Weights of a small transformer language model: local attention windows.
Each number is 128 + 32 x the weight over its row's rms, rounded and kept within 0 to 255. Layers, rows and columns count from 0. Numbers have three digits each. The size before them is the row's rms in percent of the matrix's.

# layer 6 MLP up, 512x128, rms 0.0875, rows 408-511, columns 64-127
098:066163070180181131138161044085177085114111141118146117169153139137117178118194117139161167131065119130129150168116151156150112102088134073122156122085083093074126144131088114121195138111100122
092:165119103133170108095140130107130211116126138098142114132117094110136123075140106106151127094120108118119073140129144137145157094090088138177138136114089139106140096156127191135123124120127185
102:128081085157109105117078098070097135076189097161112121147105150117120160095179111147144132174113065113113207163148099132136136148091203088117128117134057133095118172204143168178136144151096189
094:132149122157060094115087074135146178158184150148050103104188161108150097115122173065076147149116138139116094163063157129157149099116108120126185156131142119125125154161108107161121182136120130
096:158129102141138072071095127118120118158103095171122108137114108095155089124136198123175136093155137128047116131136181142154141102139159167093185165156130137114190098086128071155118134134090133
097:108089124143095082088124120131145108110115115129118089157117071156164119099127160143068129130159166172140130134152191129187130120173166110156154108117110105168148098111120128175151135099109137
094:081100130097113103085151110149129167153132123154113143143131145153112124069115121165105122115122101143000088090123095135115155130160113145100139174100107128155171163129142063108096173121158155
106:112162120099074132120076158108158156078164097142140063174178127114105069113107195075146127135147127120109147127144189057174108053136117111124171152146124118141117169140167100127115141162119164
094:152112107066113096091140110099095199119152144156135134085123152125136114083113163222137136147134179138139162158108149130126143165089135097078125198121068108173132136074118178177182102129183110
093:175124147110104129175103168098139056131102077166088129135146137165115126161132079154114075112132157138100144112131140092138054098158196160109216160110149128119150067157115127162113183145109138
097:157162096105115157178114093076154082100166169123116152105124138138109136097148173164116118147063140187047115175143148179157084108173119117115160165091114119101131117067087077136104126104159163
105:071147127137116103086145089054201150105132119143103109107207136137178164109121098147173100122102084152135147158128157112144117138129129115126120143096094135161134093129189100122119151089160188
098:140124096108094090162140074128108094152099092071088141153149084175167125139175175088153197132127170148080098125131156104185073111162091101121178182151105131146145096163067095123107165110107169
096:119124100101141175113146095076120178157171086097131031162131162104139113094136099143169119164095119150123132127111153060156102066147159114063117110184112204159119108140141167113149132100139152
100:072131139122060148142154087138117138205133162144119081063105178144076164109108132136076130129093112133115168121126104105128095118107106169143158121111053173091167107196042181131158079111102152
098:170154184140077143074150093090109206121108116143146069078152114123216086127100151155110108159138135136109123106139165135151095159091115123158145166148126135148130135148116117144155109131138137
108:156159179136087096116161114117104101152092143123133110104157216185126105086099099110098149109155123111107095133074126107162082080094110120072109153114120116128071115159082168151118102079114156
096:055144153114107107121168116080193135111087172122144101049123126152145138082104122118117129056134101117141091127099131115223126149107108141159145158100152089129173174110107117139203101148073126
105:135192131114083146087041093146126115111157097197135101096107147086144126073137179109099134159165136113105124133126126109124163126086167064138184156081150106160130185133127148151118149104176144
093:120122082172140148159112107141137166113157107096079124092130152114166117161115125140100095186106108112096145126082141180121081082076120138118183089122080161068124113148116132133142100138175143
106:106060128139125059141157127124132144114145117158103116126097146155144068074110166144124128122115137189085122093097129105174113131138097114097136154044176169124161124161049194106089171091145179
097:131105129166142112054107106144131154158128091176130139118184177171124156083171131110101103178098092165074122167142124180112116080102107116117110155125122134155194111098124116130172111110144156
098:147148135147114081157065073103145124157106123161125096119184099159080136138148091150079061146171115236115151106096155123141117069100097101145169125109175123143209100173127160100085139122125133
094:067156114134128043097168119112187092221095110167119093099074141112138128097109116142119127105116105109144104115105128140142129128137158086143146189138131129141114184118068148103101098121112133
105:108160122088104153136123094137105182127178130106088084147139085136106065098160125126113146134108108126115101065143211060138129167132190088117168174152136154128146120143110107109148135079099114
098:128158096119112180060055109138097097136167037130129079156109122159115152136107112148143106157119155081124124144187107058164052107099095171175168098068100098123135171165088093161115129106144148
103:102116122125113129136109104110065178093176150110128104148130100134112162098129127157164138137093105173120136125085160105139111108118172095078123173120124202081174096144123064109117146123178155
102:101132087131083092162137099136154082124168134127128146076142155203088166130115143126064146157087121104127117158116112055141090138170195100118157132038094140167168090140113132138138136129132124
099:163101089092074087167076105069158109120107140157101139084153192134176097117119123176129067122120133175152150179130115161113105160184166103124180122075111161092108109106064106156169120103131181
102:091132133169127139165126082087100106128082101183114114029175159145094163146158112095119148150136104116088172129076128115086142099103111117156145127048137165166097145153104096120114116157176153
100:132124058086125149155080100125122143115141089043133092170109136134122093099163136163114032166120085118114174117071140071201169152130130053143176114145132173087130109184127108146138144144095147
099:083162090144121172098155126110127064144116163144156115154108119171118167117086138136036096090178155111131150136126090123155093142089171133149160150113164114068175086106098112116146124139156143
102:094148108119145082150133143105135135100126102076062144153115119122140094104148174093100125123101134153154188074169159127096096134157150060085146098105085130164156191104124102167103171152157090
101:120169132089170126130094082089177179156141120127080126182109146066174120077160094116134083108127111145094118193156139114121153072143125093155158133113133100099131089153100107109137181101100159
104:159178136135094137102097108128096135113197119127105147104105081088148118081145109085109116202072124199098160150039134145137066134146156111127111181118050097106142095160106100137176174098105120
094:145145191125154119138100135193098140118174072125088133144108104157094081127107133160122119136121155145099136137150066127145129184129093136139172118087120111136118150197090083117152166114100179
115:116098038172112155066069113159142088137103117112104078147128154141154100130035123176103075090117123180131095140097078154138159189151117161155218099100127140135144136175112125139132159118107119
102:136079101170086135118094123184100167184150125076084113110178104130178124169153140142129059210149150155107163084103145091127103113140149127133160202070112157125104119108133092135076126137208154
103:119135082131119177103151106122143114095133144131109103129101092159109135074158103165133116083172162126128143139132150039130126158147202090135179152095084108102083142115113147164101202115181151
108:096129090168147173092180113134155163123191100069122087174111135101128079112143179108110076090112139141159129187168142088194124167126141111138124126092152092106170128159132086157086166117070129
100:146150148136080128109058117178139126124107110101085124129178138068123144115151126122129072120090143223066175118169148143132105099136155149123109147148112172100190110098128132130153183086147155
091:128125166094111085112170122124152089117115129107106063112133149146094176064121146146186132125171141112154125132172153095140132139171156150128174088108161114111126144126084132126128164055173133
100:141135094173130140113134079128120165102091058097110146134113130132152109118123157158145151104170109116092134141138091143137103141083165086060209155090109127170115222129111117106135161172156144
108:118099161155142167080111131096090159161175110088104116111124190111122047079128118143122146117129161209067114125098080139119096074132081107155141096113122195153101088115150147175123139131128213
109:165167057194126101120097115111161159172132094145145091109157148082126156116160096114124114111098054154109146160205120111122074129152137125083127096096067175106157170133137107203092119129139146
100:126150114103083139064132098138158128113127087170124117129127141157062099135138071119091058132104107138109129142169105172131051100134101157092128107045121144085197136060152083159105161135157120
101:130104166127108068098108125155067131124122144029114085137122092163127138134076105127156121117134145144111137136118075096131122124114157066068164120097139170180166127160111082137141200075096118
099:129139086083117145159112119134163106125118132143078116095093204127128104118123118105086160102226066151131146077130099109136148131105107126150131100122114142087155125159067163134175177143113145
112:098150101146131141143138140146124143191132137131134133134163145153086102115107124103056107148135156135108199110140168149130083143138130158116199111105026155061131146154094110187117094134212131
105:101108103073169145124059117106180149114082112122074056146146139099091127120144112138088058163134136149136152136115172159157065109100147113100179192091149174172173099101136109121131161106100142
111:100105136130111166126140123065167163137123129104134139126142150138151149130123126156123091163095083078147134124078127144157072146125113047173180105123067180112117093156142092149125156167109168
086:093134109096152123161086133095145117118105172123102068120050113151098090072132132132083117130100078138145107139093183069168163123119127110134157141055136107126109164073049142110138157112166154
091:082150171101130129134137125087094157176191136117093123145125164106177104113133134189055126174117121099097159038168109123101167131125105120073145139141072123141178188126140091128124127137150139
108:082173093129144131113136128108134165134177089054077069144147112125139143115152097138128146135030125155122177189180122078143146138110180066116118138102155105140133127143167084187113130071117156
105:164136022129111093084147140131139102152100118146088098080062118132159114129103132184074163105101129190139144112174115116136150092063126126160198163133112120111156107127119106193131119097162141
097:154138086112116198093098173125065146214162106119148120165077134098178136068060156171136111138140165193109140135141069098171068111164104097104170135153137097116130110159106098192173134147111175
101:134112114125044139116139102140152112088141148081098094175176128095190131134121141165135167115070107128082123136164131139153112122052164136131109104035120183062156137107062083204157191135097162
091:124176090135159090074103124132106084155120126130144128157164161120149093132137141101120105167146113116141128176089122168149043128136147082118134154100103116162142087147103100147106095133149183
105:135094167157138108081130107102118126161133129090096095151200058157179144065147130164125121112105114128075135155188136123164135077093121083121150098103149153085121098085145092155135134131131114
099:132121096131082137168122122128085079149119138128129091133103093131138142124111194086113125121124126105095087131173149083131060121147181078072106154113150112151155153121116105217110119136128179
087:156128114109094121171108155129106141123104103131150127113144143150099113115090205119099044103161169127137136218119098136124130142163204131192134179102107095120118122149094110107104126114127154
103:089119106112036145102053095170080199095124155082044102094125120193151139086111163122090105119155142162129090151107175115154106099112157140151177151111139143097146093191081165111123165141102175
116:130130103120126150129144052056111126124119135171108124139147129099081122072138136069136122175160116156109189181141143149126109121145159123083162161147109091132134127127104100123118168146134161
109:133090099113158161095054127137095115108132101090124105166135166123120100090167092107117139130141142101104144148090187104117122115098100092096136130109145199080117138192105133114106168131216132
088:152144087125086118107154130184153126100108179134170143099213134136142108016136132133121058145130100147061107139114142106132110129114130106075142145120124101176162176105134134165120079133146139
095:115113082103081098122131104117106119144131118073100112132094149127143032132120144150149175125161135146100133125134137112143072098166146118136145167124172122151169166161119203104171159142101118
096:181164110138082093094114066108113120152098114129127111135120101101091100081168082111100107110155180140095126108126114124171113164152066147128148161073106120192159094124132143206156135139173112
091:149074125068081121125142090132083159135138076124074142128139131074070104116123086117132176131210178100072194171145117169140091089173141142072231129103119125101138161168124106097083134141131139
096:127111089079094172127112099135127123239150100129118113157168138147141112103066156141148138094110091164091169135093126130145103129191154103150188103101052169164144134158176123144119121134130149
113:178171164117094147147159126053134103199145081143068079067107145169168125132136114147125116197146109139110167155092083166151075171114072091101154127131104147137140118135127117129109162129156159
101:146103093167121074140191120075176167122167134118149096108083128170095145087098159102147111145125145164148133169110121095149125084145112112189159131097139126147117139165135156107115159105099147
097:108092119170099149142136042060153092149136133116130105105130185079080145146156098138168137109098087153120203190169123152161115146137175051122127144135108158088087145095144110175165136117090120
108:176155090116115059130127114138153154124105140123106104060133115127108134134098117100064075119114154194040143116105107114118102087125166132136106118111190161132171119151062159119142195089106160
092:145115118137174102121141116116123164114133184141114047170146123121085097131088173171081175158095163082086152089089141065136126112161165111055150163123103103110079073180081190127161102116165111
083:122109093122128188110076158082178157122125089127116113183128139118122129130103109165173061084122118138149100129180191148128125132081140121100144142115094104073120108145134138122132121098205141
102:140133173164091107133127126168122157111137090147083142097215117183118123069112149126130081108103181138093129124062078140149131186133157154163123169104139126084081162096110175143160126129093167
102:098130151145179153123117101092108146178150119113086103110100183184121104095152147057160144126155081155099182160103088123112144112118151133123126183088132138185150131111072094126102139128125191
099:154128148168167107106169077092152150081203093201111103108167124162120108113100147113071134139105135119096097128067125086102109142136133146115165156150049163119159091153065172151121161137099187
105:100191134143141092156081069162166126190084096114161112086091103093102121105149120112161114161171109065084181119144099114158091084077156110132152180134062106160167090116141104150085180103162148
098:115125131153075140089090143138090154102169138177155117084110174150162181136096129089089135104140146136079119118150036111140114088175164097113117126094086151134203149164074122092084135131106141
100:106152137125157110092132129171106132198103114176110103100092090160084114105111182191134165151153094097129115146145168069184116187107109137189202149097173157149158051123103088157153159133124117
093:162120122084115189153153115121184127126148096176118123152165072138114074162124159163101104138101127128068150163113086179174123081079104093154174118068145134121172120120103065121156158065139198
101:121131168124167107099085109121134198148103150125113078115054112163148121125152171100137151138195124107117095183148192125173122165150151066139165141163116098144113133149072101119074144115179120
096:153106121120107164171106102079173177149153093154088111145117074119161123121154090082097127151121113082060124140175106140135133112121126120115153134108067112082123132168125084161091184113137172
088:106110116138082086166167126109179165178164081083097091141104092105102112092145086134133116134104142150089136149116151088101175057176146128176148138102153157159112063132144162114088116081119139
094:050101163134094064134118060122211189150099081129138080140104101193103116131156155105113098106122142098106154073112072132156133089203152154132146167119068137151111138184173127134119127118129135
095:173159116133128143109178096109151095095124146131129111145127132093103169147120153159110130133171119104096170120146163122178152141074117134087136193135132135138140144145114098193076092040131164
106:138140134108123128124092076108168119171129103108112139122082151083146132166095141064175108162098124104126115181136146148151053117128122158120104162047094176149127104123110171139120117112084163
097:093074155127143132111073135120170157113181077118122080118154160097099070106106186126154102145114150168093117126099189140138075084094108112142143099099070173063116111182108080144154151140108106
102:086149189096084084155142105096136078207119138144063074068149123208140100119074150155147106146097118148136112152123123071161071148119129131131169102112131117145163129128128089146094181113148151
097:180181119205069104081110154100087108165113166147095095122114181169092127075133096134144071116148183180093145137141107149118142104092076164121184147109143120119119161103116092155190160032173117
101:185190129191071144113122121140208072158090161160131135047093151117171143148130125179081104123146137143121113131143113133175123073123114141091116163088152132131148162153134099097086105134135205
096:168119136212079138144170145114177114090157127108095090116137140139143145120105128162091119183126121144130187115102115140099104117146188059122106131161149114145171135127078115114201188129123149
093:100144153102072084142163130126132150192132076080099105089117106146148161125095121125169122153127134166116237138097127118145126152089140093119103089124156142164123156077101131110138140167162170
106:155191147124144133161191107134107103098165176187130101102104144097116093110136174118117164153163131125113101102147148140152093144141107095072191168107093108106175182074123122124133104115178132
106:110175119118131121097103118102102157137108101174078137066068104193110125146122163108103122150088131110066117079160101102155131113125127119134159142101149173156118130139133167149111089124137164
108:081165132157092081108173118185173132149106136126111104102196110078123181140121148127095100113067081125081138118119120122166140102148181113111157126077117131139103182145071078152180118111154153
098:140119147113092142114096076165129132107185128200122059141141148177097077112107095111115153181124172225154147101125127158115104157085133134128098143136139101139141109089111026142162105051157174
107:137124115153131127145176127106127114135124124195129091087138102130143122124153128123086111174116127201084192077121122078162138076093074088175121152072154112131172117169169077111108130147142176
095:082110115154103064155151070117101109110113115132082113128118161189149115120074169105043126100102120115114162088118130153126103115117081157124113174158156129127166136193038096134182120131154117
111:151104161132124127100115139120152111122154180110078059136104124097179152111098152122105139129102075095089150135153145048121108107116151023169128115122141162101094145190132151130170193157160177
109:161126133147053081081171102096148096179120107127131119112117146120136148139163112127088108192136110198107164110142114082095086123101091143158147122094118144101148188159137109142128178108183196
107:134138119132109124123119114191121086154133107143113134104067134157096102022140148139113135129096130139091140143129173139137149184134200105172172106068177170110136094101152112130120202152130140
132:113160078128077131149049126122118176125118120102115080116108164156121117100116112142141154148082109178101143112126119158136101114136194054094135177112097133094115120123095080172097096159161157
# layer 6 MLP down (transposed), 512x128, rms 0.0842, rows 408-511, columns 64-127
098:062149088104094087122139099169145155135133139106145110142144186132141187108144117115105154065092167141060124131118084159144170095106163141162096101117161098182122095107160047106099110129139133
092:158182086125167093102117121130114141064096081142206092140139145173199133148145126106144146112146107133205146109099104185121203130184159123080153144124109104147138101087121135131161142107066102
102:069057164051133208105087137116104103117100113154184106128158159139123054133118107107123169161174162120122110155118124131149144119118100136112099184160076176095101143126134112117104120136141134
096:114171114108174132070163113126094144056129130112134179111095142122156148123058079162120138166171146125138107107148123145085124099106101069127085132098104129163096156102110116122109157142215108
100:074102139138130146137124174157099132162146099153168154128173150141138149139126125163094103185166105115154143123122090137112141168166142083102161075129112146047103167171132170139082110163119141
098:128122190128117073119136125123137173143157101083140165110148149138105118136113103092136138064180093067129139145131169149105104123124159194187077144109134180091093110118098190116130099155116136
095:121129103187094196125211119143079103128103085158099142146153118168127100116147111166117154109172132140114070151065089134117133147158129163173121094140124103095144132121178108105140090109080166
109:171150095120162116159148184105179084109115148144172075125118137091107132108145164174145080093142121031115153143138147135165161202144124119149060149079132102179172157109138101144148106137122172
088:120127128112148117165184159160119103134126097177109097120176089125149111125197110100158099129146075151106062125122194158140122157134095113099150135204152136046065117121128150119101131155123153
096:091105101097135102147105178167100092109146081163130179108121044124094079148076137117138142133085139132135155153134132178118146191187174114099072096121087163076162154184135075125173099086084149
097:107139151077110095137153069144113154145093091130179173147155099119128077114121039045067114098169148164199155163159105106152116122133116150131138111136161090167112073174083131118166159122128162
103:111116097135137099126109180113087119131120117174145078142129160148112057105182104103068223106168152071122103102098109142172076130178173139157103157175149137181142204136083145148115119108076137
100:146171131075085125083110221118097200115097171185103141058139110110119104132207097132149184126119055138106145125118139147127086149125179148153192106124102114139149112156175144161117087102126102
097:145131099128161111222139083102158102101094139131126151095141113148158098146156155077143113107087245096097141142166115112171141120134177158166152094171051049122144087108098105144128089116100088
102:101124120129153123177053123128144109182140149110095136181143104123099117101106066119135102127178137122125058131146119170177094095172116173162095109091196078120117127115082144170130156105117099
101:117081088131152118113146120175139206141144118068157190134122085142117137038102058112124138159129099180119131104119190102070179120123139167140142096114113176094092147149131123150176130112158146
106:110102125135134153107140121126124134177133111129092181174116078045174120104103164091174145146101180154152173119174153149139155127131165153132127075055146133112098196116150146103168161080126121
096:132096120152089139147119106103084187203103181094161138130097097102190206166113146053117093155089075124125171138111214138081164145121142145114126133080134069146178115171084133184146108069193161
102:149182121069129043075104132118173163149118120110100145176171111134205158121150138145116141163057137100169160124093144120166141128153183148034129139085101157096039148156141132198123093100151110
094:130148136105114201140096121087145120161133185074164154168041160128080124155115141148130145129069108119123144122168141162104162115123103149168144094116133144103118079130102123159164119116095186
108:069140174154104130144187119165089131137115138143137192161113134084163049093124111190162176162114112157106158175097131101148102141126122189161122139139099143188060152123119126143131124179144182
099:162088132153110078122120122047141120106142118171178106136150107144146112118133161123085132167135132156162152158116095183044140149153127129091215092157097149190136078113141114117145208141131085
096:180162094155117134109121203109124160123098093094116196092028080131121169157129085113105170139150130102135168155171127152178133153118133149149185139132123130131117133146130104123123110098105074
092:188170092123120142112102134197105103105139161151153162195104118128094114207088152122134113139098147125107150091150171170144079177113122180166106146106127149112137119118134152148135129080119123
106:139065100108091149102100129073154165145157124128112179127205085118065125119064080148074162149104164153116135097127100139147116136108133086169169132087112153144087168137187147122147120118145165
097:182147159162164100093087124145133116128173095164151111096083109137125163120106097131212134152082187112136153104177105125124119096128085168097039138153157163080106076177167135065092100123107191
102:093200131075137147086151090129061125147086152147077111134088082122113146156124134115195156110165145115132078133128113107198111065107126132146058141108144110156077069087161131185131065213142096
100:131063162152076142117108148146144150180102146106091211203137098103086159150070132128095160174122112122132162082134162131122190137120093127141127135106132118158116132175167167141099081116091169
104:140170162064142112158163093146118125102129160134153118104118168127132071168136049129088091149121121126141134145187072114176090072143156084132131099176113106107066165142147093125080082154173080
103:097118159121097117158150150101116092152125135187110089106199150172105120116202054129071112152180118132103115119098118086137169103144113117195106111198143115131121160125157117066126148117072152
099:152181142112143104162124177118098129136112102108157191118167103092121092142200104040127138133051155095084137118060143160162111158162127123158102079095133067100125110082099153161112141189119182
098:147130169030122160121120111159164145150202114098071158104115158107162099117185120085112124121087097129134157131100201171138117117160128120127143164160132104098157159169147129099106149103178161
102:106056169116154199114078161174076113148168108106125114106184100106093151175078096086114138097161122104109139115127204170064128157151149123123153135097121126110141093103138163133161106079115161
102:140137146150099099209124128155144107127144181116144096083120120133108183131157143164146119125133200128156070094124126172116093143152112100120080032105158109139155113171094163152114121062134108
102:126119171167122135201124129095101082135131097124125103141171161149165168160109166131177102138086139064105158121165146153175147091159143173112087093104128083101116115104130100192122102182129112
093:152122077201130130162140115109132093079103152130109156119155129048184124130167109082156127075160163132102142140129060137120138126220099173121193154160120071133109113168073117146147141148124126
109:130123087166141182115135113149137117109157122109187110084154117110177118143160130093156073140092064139090111123121138153157149162109131150097089094120091142094139143095154138183113133146155090
102:065129120131173149138121154083092140201168086101111114174119142095157088156066060128135105082096139173190162124091121088156157168131137105171173096144130111151124135081096156154138108093114089
102:154120114134138142115126106108094132135170074068113102163154136111123110132140093106179149073138130108159073133125123189148153118122074174081121100146127148054160127047177105094135161180089125
105:164140134092117153093162150179145122172181132073105130115125031101137108155175089172155159139169116151110132123117127144115112071138115153135144117163131139043087117172104152098141075138148125
098:074119165085146135109119077131177075122145164110143152110143130171131166124154131133117193121176147130119074144129074058128088104094076091117119084097137094145146114142096100100143093140147145
090:162161079072146111149144077158088138119119145097176107154112106116132058112167111153160090175096167198173150143128138113100069105107107158137149159159176111169117105196129135131142100112157098
104:113153125138106074142081138097082153122123130131142096234132133094126135143149095138120134145083168152145115127061151091113101148198080154103112165179090155143170100175116142146171095095114120
110:119162105170163129147162162178088084152129107058131142109137112050122124146100124092137104076156192133110127136073099171157060092158165186156097153081150135080114106151145140166134102151106124
109:155180121133118129149212082118077080114139108146118115127186084048195059159089148099120122112117136115096171085118150187109101171142154138156142179089115090151127119143085167156173110080123165
099:089128086161094146151159097133095089075136205200134127147139114118197114086122155148157110115126067086149083145139120096170171131170166107095116127144144121111123126136103154093100121153154131
104:098139076084115091107132103126119137105166112212135114128124090146143141107169172095140114197115131178151123133085127143179130118133079124128120055139130200150121168120101146174182116142111114
094:132117112100078155126126100103126101092151101109079160091103097148146113137136108142110146165108150102158114166140159140158098118121177228125157135132155086178142174119084106174159123122114171
109:073100108171160057159133070128150155079091157109071144112128178128119130112133135090120162151087111145132115127193104086194103098143136125178141087134192129109088181132120100143116123127157130
108:137080154123168067069065166152148147115122144081067125132129123168129136156123143093093166104116114060139077126126098113210148137159153104082159138081154122120140120131145166149137083118144113
109:132115148150146205149156114101145113116120117176149086141107155090108124199084124134135149116085126107184144134175193178049158100133137113117063095101139125112143136158153091130152172143141082
085:126151094111107142123134093135179200160121113111119116121133107138140139162103130146137157226104144108145128150188151131112125135120139161165058162145151157060136118104111158138137094098093143
091:109114152114082068088145106170164168133111092080158126134132065136160141121110121177118133176107112165176111143097153103115159115153096150133139120066176154156097120104141175145117153133156106
107:104150111153136123100127170076136136117107101137146172081142093112152130122114110195137172087109178104166134117142104084105192093194110151116108098150106099100061128119147161086114085107130154
105:159151143212186122135158078122128105140143137103142118158080046117148172208103127143157164147135128120106105139119116107128131105128131183110046069053153109161080127160128086189160119092134090
089:119119146177107062133167185142080127157147081116205149116167118128126132135122085132103127121107129092180146104136120143074129072155080141144100140108112207133114154107103088150125111119104171
104:125092185150163165166094141077126158130111158098110180101140124127178128119094133175134155137133136170116159139111165174098152149136111080116122137074101152113180171173095162122125113080131120
090:073125184118110164125153154137124126140142079081135119092096182207094146163163115103111150110100110139112056111108083108050180082116128103171161116145189112152146143075169146096133116119113166
109:152108130156045170106134148129077115171174181125156165128145154171100160157062133147112090146143132152207140104118146166158063084124129125132173112086102160151139105194153119136161129101137124
101:175119172164140104078116150160116185143129163084132125126103100156151179143160136057085171133085103098112110103130127187150143089185109151102137135094098088140104115191184221189079143149108036
085:159156115145137085098100121194145124135173107105128077095147135146128116115144111145113189097071114121176141111165124129134148099120103075141109098081106127128074133141143109145094168168145093
104:199088070127132098088091078157091116141185123156106141121145155127094128170096168108109140171155157112103108113134118117148106084105156108150143184131090177156131104126097131095115077122089211
114:073170072169122157177155111123126207088057061122130111079137103152138130150173171107105135081148107162104136130108135198154069148121172077137109057128200140117124148092143114103124095118139149
097:134125141134127135141121121151118174112114091112157255109086116147141168106082127131136153175097113154134162148138182128066160121135095112121107103162156106122089094108148117132119183182162126
086:129128125157156081183132205142100122123097095091112157174098152096174147112126147115135122103132088121120111184174168164160163145152129121100146191178170122118095181081112146117079156078059176
095:112088172137078095121158168224111154134120170098164161141128136130119190155200125108122174106130129134170137104154092212050080151150147105161184143066154098099079175087182145113069163114111084
100:150154134112149185179095173150203136112151136115113106142115137080159139159119111124134150146145116107144132163116152109119128085119090173178129161129123117148089158093081055075116112108109138
088:069178143143137091195149131153111177133141091109084160122144155105091122148150118213100094114121137183081105067087110103180137064115150089193159123115143140121105145120061087095192123136136116
100:149128116117079119178115127222124150127113124123159056067170114151154180118151074093152131135134069129142166126134075142118172112119162150116111127112145082081111117144138177123151072169079108
115:149108159112130196154173091153127125115128129133103103039124117114122115070149124056144105122135112186083171110155175120132111132152087167139157149210137051101138136154147101118106143145167112
101:097103129122133108165123139099126132170082096191134081147089160144135101152156139054176180118113182114118090152092130119162107117126154107100125113100111163169156124115125158147178142143160192
099:080100174117067145135174132122135108129111119130189139140156109097123164234065119113091162144146145171155092142119119170009124140092141165141140077113160154090129136124125166114160090137113117
106:131097159123086102135136164119138121118133149122102163114142119067116095106173131081175085159137167119099105152157136114159156120121177107174196129111136126110119088136113108112139111187098182
093:149181138152172118140123112122113169153115117146134163057140102168154131133117135146108110142169145072143149150136062149184062107111183113095159150096084165112113062154180095092180166138152148
086:129115094109130102153134181043124181134092127115114175142096155132137178128169095103129163162129118156139140155096134140087125135113031139127123140082199134156105137054102154098082147131114085
099:184067118094112147080166067180107176151124105114165170147087117141125061116085127095092173155162109184145146169118214139029131150112146108121103134151054194112102168124120119141141128143123153
105:106137059148148165126125077146167133144107167122080079102135079117074199142097160097143114097106162113145086126125140121175078165129087121130091083169132130139161169092128147104101139144129124
101:133120166092124180073101138141096121118123117073165138155138173123122121099113101180095149114136143176125103132183153082121137142105079151113153101133087149083075148094128144095057133147119153
106:101088121133121092145178136081123077108115136125152155138129162172163142165134122091088091106122141099128131100119169100101104093121093134147096146152114094107174102177186132188113160171101119
097:169128191165139115132123139088098136133116143138135150142082148166151174172154096170117139151075155142150167128146111109123094115094062106090105081093117138140137149178126146098182120110141060
100:129058127125130147121143085165166095104064102145130083133079173126157165184156125150089171128127102121161133119079125182092122093183127119130161175151158130123116134135194193137107093114106094
096:158124119135119137114069101126096091089054140123120187105156060088061106114160082103161128151126125082127050182167088171201120116102171101168114155183175108129148148170176141118136164122128171
103:131127150193151098134156065061189098124138147160149064124067077104168078144096091114170141081139088153113199154087141172090117120167111133089084113146142130126144155146131093116115157124126146
095:110153147152088187115149127120127154154156141098172136110115076126184110103096109060155144128082141096147119086138107143177165123164135110121153117116151105140100148097207091146143122074124127
087:166140137123137128090134117136150119135168130138179092037150123104142114139104107143157092101093152166150142133177112188059089121129142191187097111108130094100104139095121102121110136099066099
094:171102153107138096140111158218132087163200114091144090126119085164102168100140164145162126126032133118134142080137125142143134141133129124115100162128101080087133148142116145140064099099137091
095:162141117136166105130131125161116150143180127096107153083165171098206050094167118149138152120194124128146088118120133072114144110143116150144095078138131117089065128129129106161080119160094127
100:128096136091122124199132122123073159100165088183085089152099041124112074152104167136094166122053128148117122117153172138199076148150090154118091149095114117149119106158133192138126170157154145
095:142163168112124093108215146139149125117080120092140201090114134136141148101139092099089059134124147168110181099093159134115184089099126100074127124125144074098081169082089066117103169159114121
103:086119108144135136117136077096109151075053154132102105123080094071114107097111147105157130168070148171165070088140146111134168098124194132138121183132119138065094118137140145113105150162155186
097:137167141060112121099159102097099149094153124152115164101136116075116131102142112091133112131110166129116150147152110119120104111148133125108121099160137105104112079100182124147119150118096090
100:215112120136044090128117158135144145148151158135101136116063154125152084146129167160149160164069131142152172138133120057154109105106146155145063154103146067125135113134121178089066121085165126
094:130121119132145105182155119123130079141131099161138091134152089124133124084154128043086134075139119162120120125115111137115077105137135141125180215075167172065125149161049145135118118106162151
089:120156137040113117102109148092136114178096088173108117078160139044148117149190094074107168127122114132111161138160128156156118079130137193167151168176131130086136073115139172135087140147175129
103:149135062056169116105158174110116096083184145114123125158166158147184125105136146146130122139150122127131091106155109087163145107115155164160111064167131098136152026130142075071126126118122177
106:143133103092086135105112115169084096132030131150143100155105162069097113074142146119182154147153103061136074137128152150152093137131168109087186085099156141114120127174127129153146126122159171
103:118090107128099181151105188198133141143137130153149058168136137111164151151129161138068179098131090070118163155147126130149114094169161172128081160072132153135127137106162121132108163153159078
098:100112141157097135151121106118163167195120172166097125141145183142146172120165119124200109070128117120089103128150056180133116092121114111117142110123061133091132153148138107169088053150109161
104:196092101185172070154147155147104142103176164114104118136127144091103126089119182114107074174143115126133131091110170153202136127103052143135141133117140086119104062123095082131129104172116129
093:088130130083168168068148107118145133095218157066156165151140101111125121061099079149134172131114100092155122101152133181106123160160117111133165160134138159118113105091116118099083164083127159
113:127050136179184138144101125178088104125106094182112118079113126094109122151153099207152136107086121123132179128094122106142120119144119147148095143105116128060128144143142107199129140165163105
107:098135141146077166134157109039133158115138079106123173097161092091166119173114104155145127086162155175133100140092112143093095162119169155129128178130089147117139248131109156075179123141137140
102:068144121111164129042101146143204144154084061157184149203107140153099150138089107088120092141137146113161137102163081118139093132117173129159095101114110123165072105086166147129195153119145140
120:131135096142149154177099148128123121156088130127059096158138074101159112142113103139140139043158130078161144108123091134217082092132115206085108098115170126152189093145117136140124125137177117